{"num_hidden_layers": 14, "hidden_size": 512, "num_attention_heads": 4, "num_key_value_heads": 4, "head_dim": 128, "intermediate_size": 1344, "vocab_size": 12542, "hidden_act": "swiglu", "norm": "rmsnorm", "norm_place": "pre", "norm_eps": 1e-05, "positions": "rope", "rope_theta": 10000.0, "rope_fraction": 0.5, "qk_norm": true, "attn_scale": 0.0981, "bias": "qkv", "tie_word_embeddings": false, "parallel_block": false, "extras": ["capped logits"], "init": "trunc", "init_std_qkv": 0.0265, "init_std_o": 0.0, "init_std_up": 0.0265, "init_std_down": 0.0, "optimizer": "adamw", "learning_rate": 0.00124, "beta1": 0.9, "beta2": 0.99, "weight_decay": 0.16, "lr_head": 0.00534, "warmup_steps": 237, "schedule": "cos", "final_lr_fraction": 0.0, "batch_tokens": 131072, "max_seq_len": 1024, "doc_mask": true, "train_tokens": 737900000, "max_steps": 5630, "dataset": "wikipedia_en"}
Each number is 500 + 50 x the weight over its row's rms, rounded and kept within 0 to 999. Layers, rows and columns count from 0. Numbers have three digits each. The size before them is the row's rms in percent of the matrix's.

# layer 11 MLP down, 512x1344, rms 0.0452, rows 314-413, columns 960-1023
098:546484512538527522552496602535506552533521583525449481428546594617439524429465449522534495596471452476528465507452501555458449501510458487517477577503511478495431562512528480521510468517494454
099:495533499533559424467593427580429496562559413511462475419512487459438516506524559522495514407457529548465597462420495460454488435408548526553519447540470521439471485468509461487560584416417484
097:552462577603507500454510513586495589460560523474471505540487473469583456428404456574558463469520440547484622554423494472527508419509447537515508594447494558471564476367502478448469590454471525
096:493503473473632453478471554531444501564470594477473495475457455514548406457480512547473579469486543544490504442518494544565477522489408438514458497451546505562524523537565466572446546548462467
103:503563549486505479487435536471584479481496414496357466484420454495463513501500454532514428433545507518456544546548543482524430398464530590495519549550571564518522463583580503394461424517512536
101:516525524514488555499512524487513612505581511507516498519470469494455550563429455495489436472522507611464604542505518516563423410595576437517509395463511467571522508472513440559562377471539434
100:567547481472469482452426512559505535477562602553552462559461502534568456421574546502533404498435458562436521498506513470522494557466532542541514547610438439454419577521574517448579445484464519
101:500462425483646607490576501499473530429548541436518500558455615484485526421525539390456468484480481543400514468474484472419494501470482493470547511506540557562565578486427502578467410439466435
096:395533510450570530524497487494467546586496526436494545510497497429486522453450488518508538601504470488471515457464439480457475540601463480459508472525500472530544486524562569565504483405560501
104:544499590566524485553523470475514563462523413487476451511375489511570366470502383444495470464547455458425596544432531526598510477479547498510471525392513600416600483408439559441453545439514438
098:497495555528503530492505497563414555454519594539516492566520459485436433542484526392537393447499539503525388545539488557427489490506485549432470566451419606507370541529473539538637447574422524
104:518495510526455506564470428565474509546505469478446450500487523418493519458457523510474490582560420493507550475539509426494515506517575490545514544594514570519443503550480465540452404501470499
097:459569467527522466494525561557566491511496499358513505436322555585523535515550504468492459396501488572460547482497398422533547529508461568553418580501434472561442516434528444387524467472520423
100:456485536467487525468525487510629422452562524554537511434546569452500511474437465517431433495431570556517504416469475394573510459500454553431464540554523515471512510498516474436492468507529494
098:512505508470544481521573570489484577422400502490505514471473427431462505493565429461483474541454506630453498563529484531547458460460535594492530408538502442430497450579413548449401517578519547
100:500575542550489444566479523494428444492478499493517420481495569499552446537479526461498545519542460403556526432449553550561408553545581512482469413549563499540483536461487464438515476412499450
102:539480461536582530610513522462470555579473495490542557449526443392585513448416552493520548500412442518619487485553543511517550515405525514458450434565575478439550554528524562475522533484503502
099:526495462362542535455481472455539432632411507485550483514524567451399546494487525483464504494362530497482499467524506498484587425479533547624432540613426497536423395488493569469440509571466577
096:455492482523528532552552494527494493493524484531445447473383501512488528542537438543525499517528456600527463402452537518549613581498540420447478517487461535481455483511471534531457485492363491
097:499586471528462448505455443487466528491501472545504476523615568560548531463554475479425465471461516480468485475552441524617534522475532494469469559475528524545475503536502428604455612493536589
099:496444472404529519477539553555559584392522564410467610577509480428451425530417454447505498433563545480518454559543564533488463421427524535516521543444485556441478539500476575454543585521491549
099:543591497543532488447470429566551408444478534545438549572535506439499626481479546477445553535546517487570531491586544566537451580519517596470539565447673469551458544567490450501506557552541528
099:477534465456518490592520444529488508503472464467390533433501477501483441469388556578457534469481558519524538542506538442514476494517466557399457568447513540459490530550483614492537440453464496
101:469407509470489473455429489451465499420432383441576552539481552477489489443511483471495522488463420505517524432455498407458529495442490582431484470562560457514570482550475500523511499522441588
098:499468551499555411548528542516615511392419540494488488502465452457500594498516447452520445453514436520546520489459515505531504573535451503478549443490565486482501434552511539566557523460525513
099:523556483436458478502476398477580431528551424505587492362544479498462487574537491583453510456511459528537522328525520533496528483509468595442543485534492468433499569461485478568538428466410472
102:482450546450494461439439469497468530467471496465498526524514521538462468503478458549442487527448578449517497469469444566508492460500474472444460558447554527541553547405483467502523479418449565
103:416468533542479475481585490524475567491453520427572465463519509455549468507477493481504462538489395535446535489497494587623519474511532467418540499477470502526560459551534485412543456481454596
103:435405505498479492530578549442458442501546519456536555449446431518559542459445550480506417510509421523541503466554463471439584532482501467536620502534593532472426548399474438592484440512557501
099:492502472440484562551415485403445530508455541526530499501519547475435481594376509417424507423521537518509442491591419527457404478557552490559450449507511575582444435444414518542472496515501542
099:437484521500453504563519508549521541525483494500532523471502520407505455506469549576444453490594463556495536525518556473483519485497546445458558516551523468438527548539565459601522567513535571
101:480461510402558581491602464376456483557514501578459484498497535593548507603437522466574454573501442443631397508418538502486549534492450472440639455559419476520435454399388537389529386475537493
099:566499479484554510501521590500549436488438485541450466427600564415499548489419533430490465549483512407599532521483564375568533529460512468537535551531483494521461450503571501485571556479622552
099:505500479486460507511499527499513537498512513492631521509594501521530542498531482534527545498500517491477546543361474522440516483460548481482475502435491601548386473413523507454470543482539518
098:582503484515506532343549437586550410515532618487579532571593410550447516489457494544475535439502598439451622478524464458473529559514423519491534505489487607518444473436560454441418549466439468
106:450580461411376580550530530547509442547547484435482460373540431486516544458554551506398494483505481575470529478469393498517438559523509557512534580477500527458473549604408435529482487474490533
099:491604482489383469477454546430500442458464551486373552617482527453505526415418533554530573486529498472576542468615422460550538574548476553494448569603451463511480484468434575454458462508575477
100:462527467448423526538625499508411457577518532434533450465427579554490615410530519462532496468539490484441379488511459428538497528585523449445533501476583527531522484468519565491446533480482515
102:513520526479505483458487590487514491465644427434487489506463478511523468409547509562475543601537478446578513537484480455517472553483456587518560462515586600401557512459578548599495437506489427
098:500411489450464505459489503493464574482529506521503478371438564514498509538468554527532472426554502406439503524559417454515565478529500456486524502597588511537507468497517437473534495537565414
098:515501397650483452468416493448495490426448428475525529559484406473620462512449514482403541538493529505525450460526475553492446564507473435568444537550549470494544529500555564550538503519491493
101:560520455470444550529522527524430507512453558540435483434502427416565451548548452431572522438561498501533450438463471493427503552495549470469514427500517443603496408405498469425496579463540489
101:505522470489498596440500468428532447549466573494533428432445478507462591441535572545593464430445428580527547567501399529586511487474469484503519420498555525540447529495484522499451498548479558
099:506548478474470535616480495478501497455465479539465494526438525426550575443396424469497458441524500438585465541458435476420493416456542539528490493494536517568535485549539484512417475456523443
096:540531563564491586611482437415487492419544543510547474592581397555510464487420455540431552507516477577470599444520545467554531534483554447514645483494492501517500485446517529478432504523423513
098:515521493551475407515471559497488472421493457489496495485490621531514518530405582465503467482513554491480486508519473571485489530555470532480518470460404581586555497464460497479555487455495456
099:491431502457494470505485500562438461569508578544613489596515499462601555520520512507436469471480442495490382429670443437516514503453532484473466478489484435479528518476469493510532584562558589
100:529524444421496482477473582401486481454467471466364514516457474506521542512538515407490577485469519466523548473527457538591471515462574462507486490469498466543502477417520480492441421542526478
102:503563488444460469496461469509424525528504466569532550365576523531555438531405478466547438455513450443535497471493458430502504489525531513477518464518606366511476529468527439528482432524464542
098:460515516513465560480492514519554474444521501603481461503498543523504529487542504451559485653548420485461582520453536449537425460496532514518545599602516488542459499509470466549550515431482496
096:493451452477494465510475467504657484539535485468493511500477467506480482472607521517536470414395511534566482515614488524503519481476482669464452508552527507486505656565550435472498517564456518
097:538452521450515554509454404495447500457471467549601514477412467575488584594481482483554546600546537507504502566425465505527397449588466417395473445451515590459502444539449512452469558518483569
101:489578536539461504455468549471563453608507484457522495510444477546464490491547586480515538545441485444513480514520459518490413538475488493514491522467538555447373576462415507399494504458513566
101:463516419536541455441477470534487455443539416553498526480535491506437456488601590489487491567560536482520611424485429394482560445501447520559471500472432442524497406469539445536569470474565465
100:459471523513490510491514569544410452538474508520473501457475505504417462469616532555477409506547509550511466527496501446429488492521468456545381474536565565546462522462539412543480456504483438
100:462503500545473499535563480499499450434572521445473413471513508490524518454524418497516557536506501521453497489483394431521604588423573532528492466530503469438480520506503548516465410512454578
101:501512527504541520486517471438556502451496490490524476473493545520569478483561516528506510462443512458490533427493568527523496489526475363513595536546490499481576449498494537464425534498491472
098:538478597542579548523538487552496402495464422428481524517465499548498557524429482510470552461442453484522427444556427517469554406575566465491458490473530477522611500589514623489510526536578505
098:573536485540569487508569478492504536450580521442448511533507529586502507443569527443569492450508478432604527577578515537442459504459493512494502417522554479494476438572558533595474544445493497
096:484503477453525468510485450436560434469509448519498466475465573511485526372556459448475556608459511453469531499442487480452538445480544517488436406513544433490475503559492407429439513480439509
098:460484545475521466525524561449530551480407554435429517485576490531557469422519547566512494568441512508451555496595462489561481513580547538496481516581485505532553526521497483425542434514460441
101:584515517501536505530573543429554463503455519478478547483475468525496553480510485590488547511509523567599495520591444524511485520474511514534443509519462481374525507539435481565547498465504518
100:508512502511481466553516397571419516466526566438562494492453530504493483439407475500546434563509633463469411495492510585458601539458517557489476541404474465550559498502402509516429472485518573
104:466518447561570457455535472480454557416543539461422480509521492507468474488439470497484545433418568526504476513370528468561492509456525571554513481448508459552543543600533577579565464471553492
101:500461507473492503419453552563482437597529487513441595493489424547461482557436514545446413529535452533468588540541550513499432470495502467531471543492529454519458454509533495466451555439524497
099:425525449493531460457522447371413528497483524525507465427511498463484524565537529556507397483548526503467567512516514532560491447487431540439452602471512499555475466455465504649496442502501559
099:479504466486388522508447538519516516528587537549433450520511560544486375513589501579450461459594558453474505508460502462390594546448509448526557417519471568443531463543498443468504576498573521
102:501541533517598526583504633469490464506525582443491511423541503513552521468501516463485446411534428507457524443481516569482528496627495382530553443487492479476489504527561517517542451425570465
100:529487376500468449543532531450511510577399512585529587542519527510424486502480409529429496467579468521485476415496482522466524505565554585462506452483415547554565407431401553541429467467462494
101:485500468427495578568479544588423495531456582515411517502515599594553419542502477480453487570493530491490584453459511526538550543515491435523522544583527519400457548491538458561486446475590513
093:491517461574467585621561465427534525545524507491491503440466572420495501498423462448431441430511515466542495572492572449491555607544523513476454459453590446544496511450507541509475549523538516
098:443492536358510463550475547550553541551474500430442557462457504409385512539472665588466511541425436524502390467495485577431490478463571429508571438469572523479550492499420523436488525534494446
098:518607572445521487542499452533484488544554434513566461521528445528566541453545484482570480460513550448539530531462589507577591485480466466437518529448487502421520485509448471408517582466571462
099:511530650517443561517502538453577464424553550512468466498514520393491472486518514515398557508564434531427555488496521510567450434515536485515534531482573520571503457567519426468458432517435535
100:550483552532553585494534446553506520533470436492532491492517498481623552521494480524551514468496573594500509493442554579551539401384487524432449489491526425493471556445518464476471556510496510
102:560567504536571585560552575508543461518509655464447444527539457476552521418587507538463480521516462489465450498500582576527514520557386474491440377455512507553529523485566616424461484453557458
103:478475470451495562528541473515422508528465535421529505496549449506507442569587440526455464458393439445497417429522423476510500421553582546488531420529473483547459417474486447570569576426584475
097:550578488484508480445599439481526477413507578427558423479587541500551531469512509609505454554607413485438478502431503548515508472452559511453469493509483560456569474439524508513496498477555447
100:544537554461413500500529511520557464579479473475535528444566544494488527576493558515502571516566553545449565487539467514438519383466615584528512438585581564427486486487527548586520501532488483
104:438543503508391557574562371570551465558474440509560500508539509535437524554429495542564483481575478525480581543509504455434492534459507433557437558490524468531522573520507520477507380529464533
099:425508481427479544458460578562376509518456473527449498471513479460572522528481529385462626573448560481533509493505462523519594486644475439464520579546414456502457519527508362459458547450561437
097:494561544444488479470580495475482526530504480434453519525440532517541443556517447440638524465551512497493412471478502526574484529576474522573462467485536474500481512510460532528460606532451450
100:502460451574477492636461535553513445481545501497511469632457577551520509516557490454429496526547526459478438534528542533483453383467489425528550384473468574608537503414546451366500406516511604
102:477513480525398567530511584522516511592564477504476519457591503439466480463564479463556476441469442509496547508529368550456461415430564444521557482535537448543449443515547463510540545515539450
098:567422484423573443489493425573518422514443341396529563535576546557428515544507491495553474517487517436489561485528474406424510474494493540565550524472489448422446416462598497527432514454489559
100:474502442550536485545467570405525484467500549444524480548461446561469518432607592432524558519563490496496498510512475490529558530566579456417570461497566439535572441554511444462517494434487577
097:464511543456509523478434486522454598463534479408432425581493501514533485472465571379520549527547483540404439559540542537582453514523388432511548505502526513503533478459564535532584537404514439
099:489492471556390488425453577483467423454574481608455470506458411474498473476559560480596422515417578515528468522567566489455466460470537628567495520528511537517503459492493452551574587502541433
101:593539568527518441520543489549408453522505551527442556548509542504587463501498528570572503533471491520551471443438512476478442583484431542477492526523473455423571556542513476467485518471489487
101:517441498589500484400487436490539521541510549581523504511493505636421599546525540413489571483517465517653470556421497521542539442509555545463480366556376404452415570496599458496443494484433509
095:531519434467485438523561425488513527468503548518402481502531516519542455443472499442485483567458504436455567490512467476488535464455396545510489517531484487484449529464532496584517575615568423
103:455509504519437449605367633541520423586518513514552541519433511493482567527565518403504435484480546491542462504458573510532579529496391558409491505575433476509494500537515449579434473483537561
098:447605588426527542421526489532519504478546492490442558453443470552496585657540540545549495615524486404507395504487570415488564452512499573498450467499578511423470527593487497548428377437564550
101:556441488528467580567515489470520476529637508427434580425463484444523497551443519535464450504497554596512587519420521498476483567477539469434619595473484501517531466571519456516594539648449498
099:505460483444492478468502432458471503480452434505448521480476536508568567445415488499528569515470409464578446434520489504536545452571543490469632526400482463491456508453510407545503444453507545
100:466581547443462515442509442533485520531543522497564463547513426539477510476511441582501576448427550455553530452598517523517492429494553505494496547428511596570571481529419481485431508484422538
103:505492460406524411469451417499540550607399529501466465517536475462525581492479540490445478580503531482537485481551528540398595570493549469526494404543543521489544538426374539499453585587492506
100:453472480483522557463499554484517558506486549477515481512616505592514528496549521403493491459453479549540399504458456608503498524469498464538548538510501565532477507560488462524521539456482569
100:422480544466435472494519533493458484535594500428543426549521447528483468448477484651529549533485519564453443480436431497450480478507437423550486451454545521518477496505519500449496459481493544
104:486520454549486424544521508474505494481603497482391512395465426514516575460486532540548510495504596480521556526543459450556586498446477422501497581557662534497537488545515471395537491481467509